config.yaml
num_hidden_layers: 20
hidden_size: 128
num_attention_heads: 8
num_key_value_heads: 8
head_dim: 32
intermediate_size: 512
vocab_size: 2048
hidden_act: "gelu"
norm: "layernorm"
norm_place: "pre"
norm_eps: 1e-05
positions: "learned"
qk_norm: false
attn_scale: 0.177
bias: "none"
tie_word_embeddings: true
parallel_block: false
init: "uniform"
init_std_qkv: 0.0706
init_std_o: 0.0079
init_std_up: 0.0706
init_std_down: 0.00559
init_out_by_depth: true
optimizer: "adamw"
learning_rate: 0.00295
beta1: 0.9
beta2: 0.95
weight_decay: 0.049
lr_head: 0.00575
warmup_steps: 216
schedule: "wsd"
decay_fraction: 0.509
decay_shape: "linear"
final_lr_fraction: 0.0
batch_tokens: 16384
max_seq_len: 1024
doc_mask: true
train_tokens: 181700000
max_steps: 11091
dataset: "wikipedia_en"
Each number is 128 + 24 x the weight over its row's rms, rounded and kept within 0 to 255. Layers, rows and columns count from 0. The size above them is the row's rms in percent of the matrix's.

# layer 15 attention output (transposed), 256x128, rms 0.116, rows 20-31, columns 0-127
size [ 86  85 102  92  98  87  89  98  93  88  88 101]
[[114 124 147  85 146 153 132 139 134 123 148 130 162 129 106 149 142  97 142 134 139 129 109 100 198 121 128 158 160 126 132 135  96 174 129 122 125  75 109 112  82 152  98 164  96 127 130  80 131 102 114 142 146 118 149 139 139 127 115 130 107 145 127 109 139 105 121 130 120 135 138 115 148 112 152 120 143 184 119 132 151 102 143 130 111 134 134  78 130  49  94 133 118 142 104  66 125 140 159 102 161  56 123 147 115 130 143 158 136 109 140 130 113 126 157 115 149 167 127 103 127 119 131  99 137 120 105 170]
 [150 153 142 132 121 123 149 131 128 139 148 116 135 120 118  99 116 100 146 146 126 120 129 103 245 117 148 140 117 192 124 126 119 134  87 103 145 130 103 106 131 119 114 105 107 118 147 118 126 121 125 125 115 139 111 109 131 129 124 122 122 156 127 128 106 153 128 132 120 121 100 159 111 149 114 115 127 149 160 137 157  95 134 124 123 132 136 132 134 118 110 144 116 139 141   0 130 124 115 149 138 142 117 105 160 128 100 110 125 124 139 130 109 115 137 115 129 113 137 165 164 118 123 131 136 145 138 138]
 [134  97  89 134 135 115 157 164 113 157 151 104 153 138  76 121  96 140 112 167 131 112 119 124 103 108 127 102 114 149 100  99 143 170 152 124 126  96 182 142 136 139 163 110 117  80 143 187 143  95 130 161 119 126 149 119 159 111 139 157 127 130 103 131 125 137 146 129 127 144 131 161 112 111 132 157 120 111 101 107 118 158 101 131 155 144 104 127 139 112 103 141 116 123 113  42  83 146 102 139 140 100 123 131 174 159 124 113 174 141 146 134 119 119 168  94 152 133  86 152 122 121 152 130 104 103 150 129]
 [129 149 121 143 147 123 124 126 162  84 122 139 175 169 160 128 109 100 116 120 170  86 117 135 181 138 135 139 132 167 105 130  90 154 120 112 133 136 123 110 147 119 109 127 203  92 128 132 116 125 144 104 121 134  89 134 117 139 110 137 128  92 151 108 124 133 121 129 161 157 142  91 108 143 157 131 114 159  56 109 109 146 113  75 159 126 109 139 112  99 172 154 117 141 161  52 119 154 113 113 135 114 124 141 126 146 121 122  87 118 123 126 132  99 144 152 123 151 120 109 150 160 124 168 117 130 102 121]
 [160 122 157 119 175 155 143  81 145 121 143 131 120 127 147 158 137 136 109 123  90 114 112 142 173 115 144 135 134 130 145 172 139 104 136 155 124 136  74 112 157 101  59 128  98 140 128 121  94 105 121 120 126 186 114 120 140 163 114 136 129 149 111 137 139 125  99 102 116 110 123 111 116 114 156 165  96  93 102 142 132 131 148 135 119  98 138 174 103 116 146 107 168  87 122 186 139 116 162 109 102 169 160 101 134 104 145 112 124 136 135 124 146 131 103 110  93 129 196 131 147 139 109 135 130 126 119  86]
 [147 109 113 130 153  88 116 153  90 118 118 120 119 135 120  86 110 143 123 115 118 136 120 125  56 177 108 110  99 114 147 139 129  83 117 100  96 138 107 164 165 121 152 142  73 126 137 165 123 129 142 127 147 126 141 137 161 125 123 132 129 149 119 149 140 120 129 152  95  96 117 116 163 135 105 184 115 115 154 150 109 122 163 106 138 121 153 119 138 175 126 160 121 113 169 186 126  81 113 133 111  72 113 111 134 113 157 159 162 138 174 110 126 148  96 114 130 135 148 134 115 112 108 143 181 137 125 111]
 [116 144 161 126 126 162 116 107 140 125  95 142 104 119 131 129 149 142 140 112 106 153 129 149  62 127 125 107 130  97 137 145 134  97 128 138 141 132 129 117 116 144 122 108 140 136 120 125 133 158 110 116 140 144 125 114 111 119 138  98 120 135 123 126 121 144 104 104 104 136 145 115 102 117  95 123 122 151 118 141 112 114 151 183 110 123 161 145 151 132 113 118 140 153 116 255 165  84 131 132 108 133 126 147  90 132 115 149 113 127 131 123 133 165 121 123 104 132 156 149 109 128 133 130 133 129 116 127]
 [157 121 116 144 127 113 137 119 116 119 130 126 124 144 130 138 136 140 137  99 102 118 136 129 247 136 115 132 110 171 145 161 133 144 104 101 140 129 101 112 136 128 117 144 139 118 164 129 159 119 125 106 123 156 109 128 130 133 111 145 130 129 128 139  78 119 128 127 122 124  94 142 137 162 140 111 119 143 164 121 114 130 134 105 115 118 139 132 151 140 151 152 132 137 161   0 103 142 135 133 111 132 103 116 134 105 139 100 128 105 109 125 106 122 121 129 117 117 140 120 129 139 108 147 112 137 129 119]
 [158 136 111 102 148 128 135 163  80 181 133 128 129  88 123 139 136  99 136 119 114 122 157 123  67 133 135 122 147 152  90 117 183 135 135 141 134 168  96 100 131 121 130 140  95  73 134 121 120  92 174 171 143 146 127  94 130  92 140 113 129 166 127 134 125 139 124 129 117 126 119 117 109 147 113 135 120 120 167 110 152 107 130 143 126 126 112 173  99 145 123 139 130 114 142  28 129 124  94 135 150 131 116 120 153  84 134 108 149 150 144 147 136 124 166  96 170 130 113 134 169 105 156 117 141 114 114 131]
 [125 129 133 132 128 115 167 151 139 125 132 121  98 125 121  86 172  96 142 141 167 115 113 126 123  92 127 153 116 171 120 141 124 156 112 106 135  84  88 146 142 143 102 135 100 117 151 117 133 143 124 153 133 135 114 136 135 132 132 122 134 155 113 118 123  91 151 135 187 127 114 127 106 102 160 134 148 125 133  93 126 162 139 122 164 139 117  77 125  94 161 138  84 142 165  88 171 126  95 148  95 170  94 131 158 118 116  77 136  80 114 158  76 149 148 129 132 159 113  77 129 142 154 148  91 166 120 135]
 [144  82 129 125 145 133 130  94 111 171 163 124 130 144 141 101 148 118 119  98 111 114 133 123 163 125 118 131  94  99 148 142 149  96 105 115 102 172 131 153 144 101  94 106 134 140 100 173 156 114 136 130 159 186  99  92 101 165 153 114 128 133 151 136 118 115 139 148  85 123 108 101 128 172  94 199 146 162 117 150 126  80 143  97 127 127 131 131 127 160 129 120 154 135 155 188 108  78 127 120 126 140 137  78 105  86 126 144 127 154 143 141 132 124 131 101 104 141 134 110 136 159 143 155 128 128 106 131]
 [139 120 126  90 165 179  98  98 132 141 107 117 143 135 123 125 113 132 119 125 158 105 111  83 176 120 108 103 103  84 137 127  95 103 110 149 133 144 126 139 117 134 138 128 121 107  75 132 143 126 123 136 151 139 134  98 153 115 149 148 130 126 128 113 169 121 131 156  91  85 125 122 157 151 119 109 108 153 167 131 154 111 159 151 119 112 144 136 151 106 105 104 115 126 146 251 171  94 103 153 130  93 108 109 154 116 131 147 156 140 149 155 126 104 105 132 107 149 100 154 133 123 140 140 126 108 113 129]]
# layer 15 attention value, 256x128, rms 0.116, rows 21-31, columns 0-127
size [ 92 102  97  99  85  93 106  96  91  87 104]
[[114  98 118 135 141 150 111 134 140 159 121 111 135 102 126 152 151 154 127 105 108 116 159 135 102 129 152 128  82 108 125 175 122 126 152 169 103 143 131 134 125  91  89 139 151 147 138 123 104 160 146  98 194 108 130 159 155 117 137 110 129 116 114 111 117  82 181 127 125 103 130 119 157 135 143 113  94 147 115 106 118 128 106 127 152 145 119 110 125 149 130 136 145 164  86 128 125 184 161 107 110 115 143 106 158  98 124 114 153 149  79  80 182 125  98 130 107  85 121 109  98 107 176 132  78 120 133 152]
 [106 116 158 102 123 132 110 108 138 130 133 124 123 109 118 116 169 127 142 108 131 105 162 120 119 125 143 118  83 120 128 112 154 107 122 151 118 128 143 180 132  84 131  99 114 130 110 101 134 196 113 179 147 110 115 177 148 109 123 109 133 112 139 119 150 142 170 131  93 149 131 124 108 103 142 127 129 135  94 131 171  88 112 129 155 109 122 148 153 159 130 168 147 142 121 131 155 119 125  99 147 102 132 100 117  87 175 110 119 116 122 144 179 100 102 165 160 125 129 120 176  72  72 144 161 152 107 100]
 [108 153 149 114  82 161 155 120  83 148  86 132 127 120 133  97 126 158 139 155 120  98 147 154 117 116 168 152 145 119 171 120 142 117 127 132 136 152 117 196 154 131 106 108  97 118  83 145 139 153 154 148 130 122 124  94  93 152 136 127 123 130 132 138 120 164 138 132 108  84 119 117 135 106  88 129 149 126 166 129 106 109 117 142  94  90 129  70 115 129 151 129 150 110  64 133 122 127 143 131 125 129 125 158 114 126  95 111 155 140 139 166 118 177  72 150 137 113  96 134  89 135 110  81 128 153 110 128]
 [156 141  93 152 121 124 133 134 100 117 115 127 144 190 130 133 148 139 126 150 105 127 123  81 124 124 106  73 116 128 162 120  77 174 112 104 168 140 132 137 137 145 127 162 160 151 121 142 148 108 158 106 127 113 159 156 106  91 133 111 103 143 127 133  80  99  83 160 162 160 144 151 132 134 112 154 148 155 126 104 107 148 117 144 113 170 128  89 112  99 111  90 129 113 148 129 128 121 154 136  83 134 143 148 120 179 106 127  88 126 124 114  84 167 156 134 108 118  86 114 100 153 161 114 130 133 100 108]
 [126  39 122 154 138 111 112 119 125  98 137 121 127 160 148 109 194 139 133 161 125 138 107 110 124 142  70 157 121 120 114 107  66 112 106 138 144  98 132  96 115 119 164 140 146 163 169 126 149 136 107 159 167 112 115 106 171 151 183 115 122 132 158  88  87 142  91 102 145 139 125 147 122 136 150 123 142 137 105 111 147 151 137 108 138 141 108 135 108  99 118 150 139 121 143 137 134 152  79 166 115 110  70 137 127 124 122 155  98 125 140 127 115 134 112 168 125 118 155 127 132 138 136 106 103 138 120 108]
 [135 141 117 119 164 113 129 160 178 120 172 128 123 106 137  88  85  88 120 151 124 143 141  91 137 150 155 115 169 130 146 141 122 129 147  71 162 115 133  98 112 138 126 135  99 128 168 125 110  68  96  77  96 100 148 107 131 157 105 127 134 173 136 132 108 118 129 144 123 162 133 163 153 148 167 149 142  73 120 165 115 155 121 125 132 124 106 111 116 107 113 124 102 107 190 130 123 139 114 146 102 133 116 128 143 151  94 144 141 116 141 122  60 126 125  81 122 150 151 129 159 152 128 129 122 135 131 132]
 [147 135  94 150  71 129 104 123 122 146  91 114 147 136 150 144 143 132 129 104 131  97 139 104  99 160  84 159 111 122 103 180 103 150 130 138 111 143 116 108 173  97 141 145 132 134  98 119 122 154 169 139 158 130 138  99 122 121 143 124 104  94 134 142 123 126 158 115 136 109 134 103 159 148 117 126 171 156 121 144  99  98 146  83  96 141 110 116 120 180 145 115 172 161  84 131 122 116 129  93 150 145 155  99  93 130 104 136 102 148 104 134  95 134 130 148 136  96 128 110 134 147 161 116 112  99 120 210]
 [ 75 122 129 159 172 118 134 113 138 189 131 124 166 122 111 148 161 135 125 178 117 127 110 158 113 115 134 116  95 130 145 108 126 121 146 128 123 117 140 162 149 108 157 138 144 164 137 163 132 176 106 118 143 111 108 184 170 168 131  98 121  83 117  95 104 123 177 141 134 119 133 145 106 161 148 127 111 171  99  87 167 104 131 118 151 137 127 121 119 171 141 140  91 160 125 122 142 117 107  98  80 123 170 106 124 107 156 118 110 114 112 128 163 123  88 143 138 148 118 110 137  97 107 143 108 139 106 149]
 [160 107 158 114 145 164 116 117 135 188 122 130 122 101 117 159  82 176 139 132 116  77 126 115 127 120 146 138  88 117 141 144 129 132 131 170 142 126 128  94 108 100 160 114 127 120 133 161 120 128 120 142 105 141 135 119 134 153 115 116 130 105 123 154 127 115 114 103  96 109 133 128 112 127 142  89 105 174 104 151 142 104 123 116 133 136 118 126 143 192 135 123 130 159  66 132 108 125 169 134 166  98 136 132 155 125  60 151 104 152  65 140 149 166 100 135 128 107 124  84 144  99 110 117 125 149  85 148]
 [161 131 100 158 112 136 123 125 134 125  84 134 112 120 147 129 130 134 130 161 126 132 146 116 128 153  82  86 165 122  74 185 110 143 108 110 155 108  95 133 168 185 121 131 119 121 146 114 133 133 121 112 139 121 102 136 156  95 123 119 120 162 120 144 112 113 114 123 180 150 127 107 136 132 138 151 114  74 115 138  97 132 125 111  90 157 132 148 108 160 121 155 100  94 111 125 138 141 106 169  84  74 140 160 125 131 125 114  51 132 133 141  72 157 129 133 103 122 148 139 127 139 187 120 136 139 122 115]
 [138  88 103 140 147  82 135 125 160 124 142 143 101 136 144 134 128 141 131 132 151 101 133 151 128 150  86 126 138 133  67 103 127 111 117 149 112 129 114 135 105 121 103 110 126 137 177 115 177 127 136 121 137 153 147 117 158 134 121 102 168 124 171 103 102 163 106 114 141 169 129 164 128 128 139 123 142  76 105 131 118 159 108 129 127 120 113  81 115 116 132 149  78  76 147 127 146 178 160 138  89 138 107 144 126 107  87 100 112 134 109  71 137 180 158 118 114 136 136 132 126 117 136 172 107 172 163 133]]
# layer 15 attention query, 256x128, rms 0.15, rows 32-47, columns 0-127
size [ 74  69  87  79  74  65  79  86  85  79  82  69  72  67  69  83]
[[ 97 190 117 141 102 165 128 174 148 133 154 133 128 154 141 115 150 113 138  99 124 105 116 163 136 106 117 142 125  63 147 138 120 156 124 132 107 121  65 108  91 114  90 122 103 121 148 147 129 131 153 130 132 112 127 139 117 138 150 126 129  76 118 104 130 112 126 136 126 156  98  82 151 100 140 120 132 142 115 133  63 145 122  78 183 129  84  78 131  91 182 145 115 152 109 174 121 154 113 126 129 129  88 129 130 114 135  86 106 135 150  95 130 124 114 145 131 157 115 139 114 138 132 120 145 123 112 105]
 [149 121 105  97  88 106 124  69 119 105 105 139 134 118 144 128 155 121 131 144 135 113 142  84 134 162 107 142 125  89 108 130 108 145 200 124 123 110 100 151 135  79  97 150 143 118 144 141 109  94 156 151 107 115 100 118 102 130 131 161  92 110 122 130 132 151 167  99 158 133 112  67 133 134 130 127 109 103 126  91 122 139 122 121 126 159 150 126 150 106 163 110 135 156  81 180  97 140 134 123 146 138 109 128 120 126 152  42 124 104 144 115 146 128 110 120 149 140 126  92 151 151 139 116 111  91 143 138]
 [108 124 130 105 114 136 146 143 142 127 160 106 122 129 110 127 115 134 111 201 139 123 135  95 122 136 148 156 143 103 127 124 134 150 128 135 126 110 166 126 142  96 133 121 110  78 117 140 112 102  74 138 141 110 139 163 127 125 138 150 115 121 102 113 100  82 109 141 165 143 121 136  76  91 119 132  92  82 160  98 144 102  90 129 159 161 167 109 149 121  90 125 141  96 125 154 113 124 118 143  86 148 175 115 143 151 157 117  95 125 154 167 134 124 139  71 154 113 152 109 136 145 144 124  88  78 156 155]
 [133 166 148 148 113 125 137 169 129 103 180 147 115 124 157 132 118 148 155 143 107 132 124 148 148 151 147 153 151  86 102 133 130 148 119  95 106  79  87  82 174 113  77 113  85  97 140 135 120 106 143 104 138  75 147 139 126 135 139 142 157 106 104 107 106 111 116 128 125 147 122 103 106 124 149 131 129 126 116 134  88 125 138 123 180 105  90  69 172 101 154 147 135 129 111 142 123 140 125 122 160 153 121 109 125 142 147  93 121 143 189  98 152 144 123 130 167 130 131 104 133 133 108  89 141 127 142  83]
 [124 109 130  98 111 120 166 139 118  81 134 147  91 164 124 129 120 126 132 126 105 112 114 122 106 157 136 131  79 125 115 110 141 137 133 117 132 116 120 141 103 133  87 110 102 122 138 114 124 162  65 134 127 179 129 163 146 113 124 136 179  94 140  90 127  87 145 120 128 143 149 136 105 103 142 127 137 108 162 124 157 224 128 126 125 109 145 105 150 123 166 135 117  98 162 140 130 139 139 114 132 172 157 130 128 150 130 134  87 102 132 110 117  85 116 126 113 116  79 104 117 170 177 165 131 100 144 101]
 [118 153 124 129 124 118 127 140 103  99  99 126 109  99 157 129 105  99 150 126 149  92  97  97 121  93 120 149 109  74 129 119 118 153 124 134 107 116 116 150 101  66 113 144 100  99 123 130 113 119 165 168  94  88  98 120 151 123 138 136 136 132 117 115 134 114 153  98 184 108 119  91 129 106 123 129 114 123 110 105  81 155 110  91 161 134  80 121 125 113 171 137 103 135  96 173 139 173 143 149  77 118  99 137 124 139 148  83 121  99 158 108 111 121 112 146 101 158 110 158 140 121 132 166 123 124 121  86]
 [176 158 126 132  98 139 121 142 148 144 155 133 115 109 150 121 133 124 117  71 152 164 103 142 121 130 173 112  80 102 123 150 105 112  37 149 158  95  89 125 162 125  76 141 112 143 157 103 160 118 125  96 146 145 129 132 122 157 127 125 118 119 112 151 132 111 135 115 126 162 114 129 131 151 103 142 134 127  83 119 142 113 168  83 139 126 138 118 168 151 175 154 152 144 107 143 125 112 120 133 131 154 109  73 117 108 132 102  80 123  98 110 144 146  77 137 102 152 112 129 120 116 124 142 134 130 143 108]
 [146 147  85 150 111 121 147 145 111 125 115 117 137 178 111 132 114 114 139 153 119 112 131 110 125 134 152 134 101 128 171 110 174 148  84 189 106 151 144 155  84 168 108 142  98 146 150 105 104 109 121 145 111 119 151 135 155 126  89 140 119 117 126  99 166 130 105 152 145 122 112 150  98  94 126  68 136 126 146  51 119 133 101 112 163 161  94 131 115 120 125 149 130 142 127 135  86 136 161 129 165 149 181  88 152 155 125 145 121 160 124 136 126 121 128 153 138 103 120 107  93 129 138 122 132  88 102 135]
 [103 122 147 144  86 109 142 125 112 172 140 103 102 111 168 135 146 166 101 182  95 140 114  62 123 144 125 136 142 126 129 142  90 165 149 147 112 140 111 129 143 117  81 125  93  89 130 120 140  90 133 129  79 108 113 121 117 147 143 174 141 130 122  76 131 120 117 159 169 119 150 129 130 142 102 145 130  93  83  99  98  99 107 142 136 143 134  77 147 121 177 165 139 138 110 116 147 135 131 153 148 132 143 116 101 144 143  84 126 113 166 108 149 114 114 147 179 137 140 118 104 152 148 130 100 133 132 133]
 [182  83 137 140 161  86 138 144 153 135 154  94 127 120 119 169 140 140 112 126 135 140 139 110 136 121 142 135 157 148 127 132 131  95 120 115 150 119 121 167 174  99 124 134 125 151 132  74 125 120 113  86 162 109 125 109 134 133 145 141 140 130 100 141 118 133  94 125  96 144 135 123 136 139 151 149 146 178 142 159 127  79 163 159  91 116 170 200 136 130 140 101 156  86 111 122 121  84 143 100 158 100 143  81 120 100 141 172 102 115 110 112 141 135  99 131  74 123 145 143 157 112 117 116 118 148 134 111]
 [150  95 137  99 124 108 126  99 114 146  62 166 119 100 127 167 107 161 125 110 112 150 158 151 108 130 100  98  99 132  88 110 137 101 126 126 126 137 150 107 152 155 151  93 162  99  94 130 148 133 131 110 138 149 118 129 107  99 147 120 144 137 152 149 123 124 156 125 128 148 126 157  98 201 121 134 103 118 150 161 145 131 117 169 151  94 171 178 118 187 104 126 137  97 127 128 155 127 112 123 133 102 129 137 125  88 149 186 116 102 130 109 121 143 126 100  88 114 159 135 173 109 127 160 126 132 119 137]
 [103 175 124 122 152 173 113 135 121 120 179 170 159 129 138 106 108 130  98 151 163  87  90 110 136 123 109 148 134 139 154  87 125  85 153 114 106 142 120 112 100  82  99 134 127 120  93 104 134 113 167 131 120 119 133 129 136 135 147 107 118 141 103 114 171 151 131 133 125 126  89 142 144 112 149 123 163  98 122 136 126 119 137 101 125 177  99 154  90 145 156 134 115 155 117 124 161 134 131 134 166 115  82 139 114 127 142 151  75 173 113 127 109 122 152 169  59 157 114 145 125 177 125 131 137 161 128 132]
 [151 144 167 170 149 121 124 156 136 180 146 106  98  97 122 134 154 135 112  99 128 152 138 159 134 114 137 120 103 177 135 142 101 108  91  98 148 152 126 109 151 180 131 122 124 182 129 129 152 145 108  95 163 167 151 135 149 153 113 115 115 137 120 147  99 101 111 142  82 121 146 155 135 147 128 149 122 165 117 159 152 126 195 148  93 112 135 136 157 144 110 120 120 121 170  80 119  78 141 139 120 158 118  82 123 119 105 173 147 142  92 117 130 143 105 147 102 100 110 138 119 148  94 130 118 143 122 122]
 [ 83 128 132 106 118 148 131 166 157 172 143 116 140 145 116  97 115  99 131 138 105 102 105 147 126  74 138  76 107 111 144 136 122 111 103 165 106 151 145 130 114  98 149 122 111 102 127 177 110 147 145 109 130 115  78 122 154 108 147 113 114 140 113 121 180 145 126 161 147 120 154 133 131 149  91 140  98 144  80 125 106 138 108 112 167  93 110 147  67 132 163 105 132 108 127 150 171 186  86 146 117 122 127 132 123 147 132 123 107 125 135 110 103 134 137  97 102 110  98 162 158 110 143 164 143 140  96 113]
 [164  79 116 131 155 125 133 132 109 133 134  91 128 141 116 137 136 112 133 112 171 109 130  99 103 105 162 130 118 196 136 156 156 125  90 135 158 135 146 168 165 146 140 151 108 166 152  65 140 116  79 131 133 152 112 120 139 129 134 162 134 142 126 116 129 121  94 155 104 137 137 161 100 129 131 138 138 131 144 158 195 128 129 139 114 162 131 172 154 137 138 149 108 105 148  76 155 125 120 107 158 112 153  91 141 120 145 173 112 142  99 144 169 109 127 139  78 140 108 150  92 153 135 123 123 145 149 117]
 [105 140 134 120 109 152 172 140 131 156 180 116 133 148  95 142 105  92 115 151 182 100 143 101 130 101 169 143 109  99 126 154 114 179  91 136 108 113 122 112 135 122 113 138  93 117 174 102 130  94 113 150 152 135 142  90 123 158 120 135 149 163  95 133 113 128 114 170 136  74 121  90 126  93 142 134 123 156 139 111 148  85 148 106 173 127 103 106 153  91 119 153 133 113 101 153 113 107 135 161 154 172 133 108 154 140 129  93 142  99 141 149 108 102 109 134 110 124 136 143  77 142 104 110 117 121 111 146]]
# layer 15 attention key, 256x128, rms 0.147, rows 32-46, columns 0-127
size [ 80  76  87  83  77  71  80  85  82  78  83  67  73  72  75]
[[134 144 109 141 136 119  96 198 111 159 146 125 138 139 202 122 183 102 125 119 134  97 118 143  62 157 133 130 104 124 104 119 114 171 134 127  87 177 122 133 136 138 167 129 112 125 178 108 143 117 124 143 169 132  95 146 124 162 109 100 138  77 132 149 117 131 127 138  84 129  82 126 144 126 106 136 128 135 142  83 132 104 130 119 166 160 151 121 162 111 119 121 134 137 115 149 129 140 132 102 122 149 120 145 152 125 139 164 123 128 122 164 140 136 133 136  90 157 111 163 122 134  87 129  87 105  98 111]
 [144 139 132 154 113 150  89 189 130 125 155 112 128 146 192 105 148 132 150 169 132 122  84 151  68 149 101 123 137 105  97 135 132 131 111 109  97 114  70 149 147 155 158 130  93 124 120 138 145 131  98 156 151 110 134 154 148 191 162 112 159 107 141 107 115 107 129 138 153 137 126 169 136 128 129 167 117 111 144  83 135  82 133 118 143 148 118  99 138 133 103 129 109 139 147 170 113 139 111 123  86 154 119 125 113 129 109 138 111 138 138 135 150 128  92 146  85 159 131 132 124 152 114 114  89 101  89 131]
 [114 103 153 119 105 116 147 149 114 142 150 129  83 151 131 146 109 119 140 151  95 161 161  90  86 123 104 120 136 112 131 133 177 127  75 138 120 146 114 155 173 107 133 126 133 143 109 165 141 122  93 149 152 106 162 161 159 134 126 135 162 137 144 122 121  89 106 106 169 172 127 115 127 126 151 150 108  77  97 123 178 136 129 144 176 158 132 129 155 133 152 133 136 124 117 122 109 126 150 155 122 128 107 116 106 147 139 104  99 160 119 111 142 149 142  48 148 138 134 112  84  91 117 120 113 146 143  81]
 [128 149 102 106 141  87 119 154 133 156 147  99 138 134 183  92 140 107 126  95 122 159 145 112 107 151 169 155 112 141 120 117 109 180  97 103 160 128 119 151 124 122 140 143 170 133 180 142 117 134 145 132 176 103 114 111 115 128 102 149 141  55 132 142 120 130 141 125 152 153 107  93 124 113 152 135 132 108 107  88 129 111  97  95 153 118 145 153 162 107 174 135 115 164  82 134 107 144 130  87 148  97 114 119 143  81 151 131 131 123 146 112 140 158 124 147 124 134 122 134 155 157 105 132  98  80  95 114]
 [152 107 132 130 151 120 158 128 123 131 146 142 111 160 111 148 105 132 108 110 119 151 128 105 119 119 165 115 107 121 130 133 197  71  87 112 157 152 176 112 120 116 174 119  95 156  85 111 104 126 141 127  87 101 153 142  98 125 145 167 142 106 137  92 111 135 119 117 142 135 119 121 123 121 109 135 119 142 148 127 176 179 156 109 134 132 136 148 138 151 139 143 117 143 171  90 166 180 142 133 143 177 142 123 114 142 126 116 107  93 125 112  97  92 134  79 157 170  91 113 125 171 123 124 107 115 116 102]
 [156 128 138 166 133 158  95 182 122 104 130 133 145 157 178 127 172 117 141 159 133 105  99 131  53 146 115 133  99 105  86 142 150 129 145 103  98 129 112 162 117 124 149 113 120 145 144 113 166 113 104 157 158 116  87 139 144 163 116 111 134  85 138 128 118 110 116 132 130 119 118 155 178 146 109 170 104 134 158  74 136 105 121 109 168 156 117  98  98  96 111 106 140 150 130 154 128 135 134 116 112 173 117 128 147 127 100 153 105 119 132 172 142 104  99 124 109 145 121 162 124 122 112 125  90 122  91 130]
 [156 141 102 128 134 106 125 121 117 164 121 107 155 124 131 106 171 110 115  67  72 151 143 113 129 132 144 117 100 154 168 164 115 128  74  96 116 140  87 154 119 102  94 131 148 133 165 109 117 117 107 110 146 150 153 126 151 147 127 101 137 125  92 150  90 122 118 118 121 123 108 150 123 154 124 112 149 194 166  88 160 123 141 121 125 110 160 127 194 140 170 136 146 123 111 150 149 120 143 105  96 139 119  89 131 112 147 127  91  94 141 154 129 165 114 125 141 116 103 124 115 135 124 160 109 114 103  82]
 [ 99 141  81 141 112 101 135 132 117 168 145 124 148 145 161 140 122  92 139 104 106 129 140 125  95 123 151 141 144 120 141 121 159 113 131 148 104 170 171 148  89 105 115  70 134 137 112 123 134 131  94 107 171 129 114 163 135 142 123  94 125  98 157 101 181  95 112 147 137  94 101  92 137  78 126 122 136 123 104 131 143 163 142 101 168 149 132 130 130 133 114 132 110 131 113 165 126 174 191 155 129 148 146 148 135 166 133 159  89 142  99 133  95 114 110 126  98 151 130 124  97 114 122 146 158 171 107 105]
 [121 111 116 120 120  75 178 126  88 178 138  95 140 138 152 146 136 109 131 155 115 166 118 104 124 146 133 105 108 146  87 144 145  97 158 130 132  93 125 141 140 150 131 134 133 166 117 158 167 108 116 168 143 104 104 146 121 158 159 122 170 116 154 139 141 143 143 125 143 137 141 132 187 144 113 108 157 125  73  71 123 108  86 151  93 138 140 159 142 138 133 111 123 116  88  95 129 103 114 141 171 126 124  81 141  89 115 113  88 122 133 124 135 127 116 132 149 163 111 147 134 112  94 133  71 121 116 142]
 [123 142 140 136 103  96 137 111 171 123 131  87 133 106 131 126  98 136 153 125 137 204 160 111 170 137 156 134 132 146 128  93  77  74 119 144 151  61 128 126 116 124  83 125 135 120 184 131  98 134 130 103 134  94 158 112 164 111 129 121 139 116  94 106 116 123 104 154 135 157 137 148 113 148  99 138 129 156 114 169 131 126 130 156  87  95 143 130 117 130 177 160 137 116 122 114 109 123 138 110 127 124 133 106  92 168 158  96 113 135 147  99 104 109 129 123 103  96  98 122 118 125 144 171 129 142 174 134]
 [125 125 139 155 132 188 126 105 131  94 121 150 103 109  99 139 105 183 120 119 123 156 164 128  99 113 129 111 121 119 142 171 138  88 145 130 129 124  97  88 126 109 137 165 128 115  91 162 127 132 139 152 116 150 173  89  94 133 156 182 128 181  97 108  57 133 128 119 144 134 137 140 133 164 116 141 128 143 146 147 121 132 143 160 101 111 103 157 121 138  85 130 154 123 143 105 156 121 118 119 141 119 135  81 140  86  86 118 105 125 145 114 121 164 123 116 137 129 156 111 155 126 170 137  90 150 145 164]
 [110 121 137 127 138  97  94 113  93 132 146 114 136 159 140 141 133 104  97 147 175  69 110 144 142  95 138 115 140 148 112 120  94 141 143 136 128 130 159 116 118 136 104 152 143 156 169 112 139 108  75 131 157 153 129 134 121 109 151  97 121 136 146 110 192 160 107 150  97 122 108 125 130 133 143 134 135 113 125 144 169 153 149  92 118 140 101 116 134 124 167 139 118 155 120 118 158 111 131  99 171 149  97 158 129 198 107 135 107 115  52 135 165 120 135 146 113 108  92 133 160  92 101 125 131 122  90 115]
 [139 131 127 119 126 119 165  75 120 143  99 127 141  93  63 134  97 126 111  90 133 154 167 115 222 135 151 143 126 167 181  99 106 123 141 116 152 132 156 115 119 114  95 134 146 140 142 109  96 146 138  96  84 130 138 136 138  76 125 138  88 142 102 152 159 141 148 130  97 135 131  93 108 116 116  97 155 148 122 153 107 141 110 142  99  84 143 137 146 151 175 148 139 107 142  97 127 117 124 145 142 102 139 114 150 125 135  95 141 120 134 113  97 131 153 142 158  87 124 106 149 131 128 140 153 121 148 115]
 [139 130 134 157 110 150  83 172 144 115 154 140 116 113 147 135 167 112 115 160 136  92 122 112  69 131 100 121 107 137  89 155 153 101 160 130  97 145 143 142 144 112 133 124 105 116 139 160 151  94 119 152 172 135 104 133 101 146 128 105 150 154  99 135  95 130 107 137 130  86 109 156 149 142  97 132 123 160 152 113 151  98 137 107 173 139 135 105  89  97  50 113 178 123 137 135 147 190 109 126 100 142 145 135 141 158 106 153 131 120 124 165 121 139 147 109  97 114 120 151 126 115 130 138  94 167 126 113]
 [113  90 136 110 125 123 172  47 134 132 120 131 143 115  71 140  99 124 131 102  95 163 144 106 220 107 157 128 142 156 157 111 155  77 129 147 145 124 157 117 114 125  90 120 140 128 128 118  99 132 126  89  96 132 139 128 126  94 128 148 118 148 115 106 148 142 113 125 137 134 142 108 111 143 133 113 171 131 148 152 159 182 141 148  84 118 119 164 138 112 148 144 160 134 121 102 118 128 164 127 154 130 114 113 138 136 138  70 108 117 125 113 117 111 144 122 149 113  99  98 123 119 142 147 155 163 161 114]]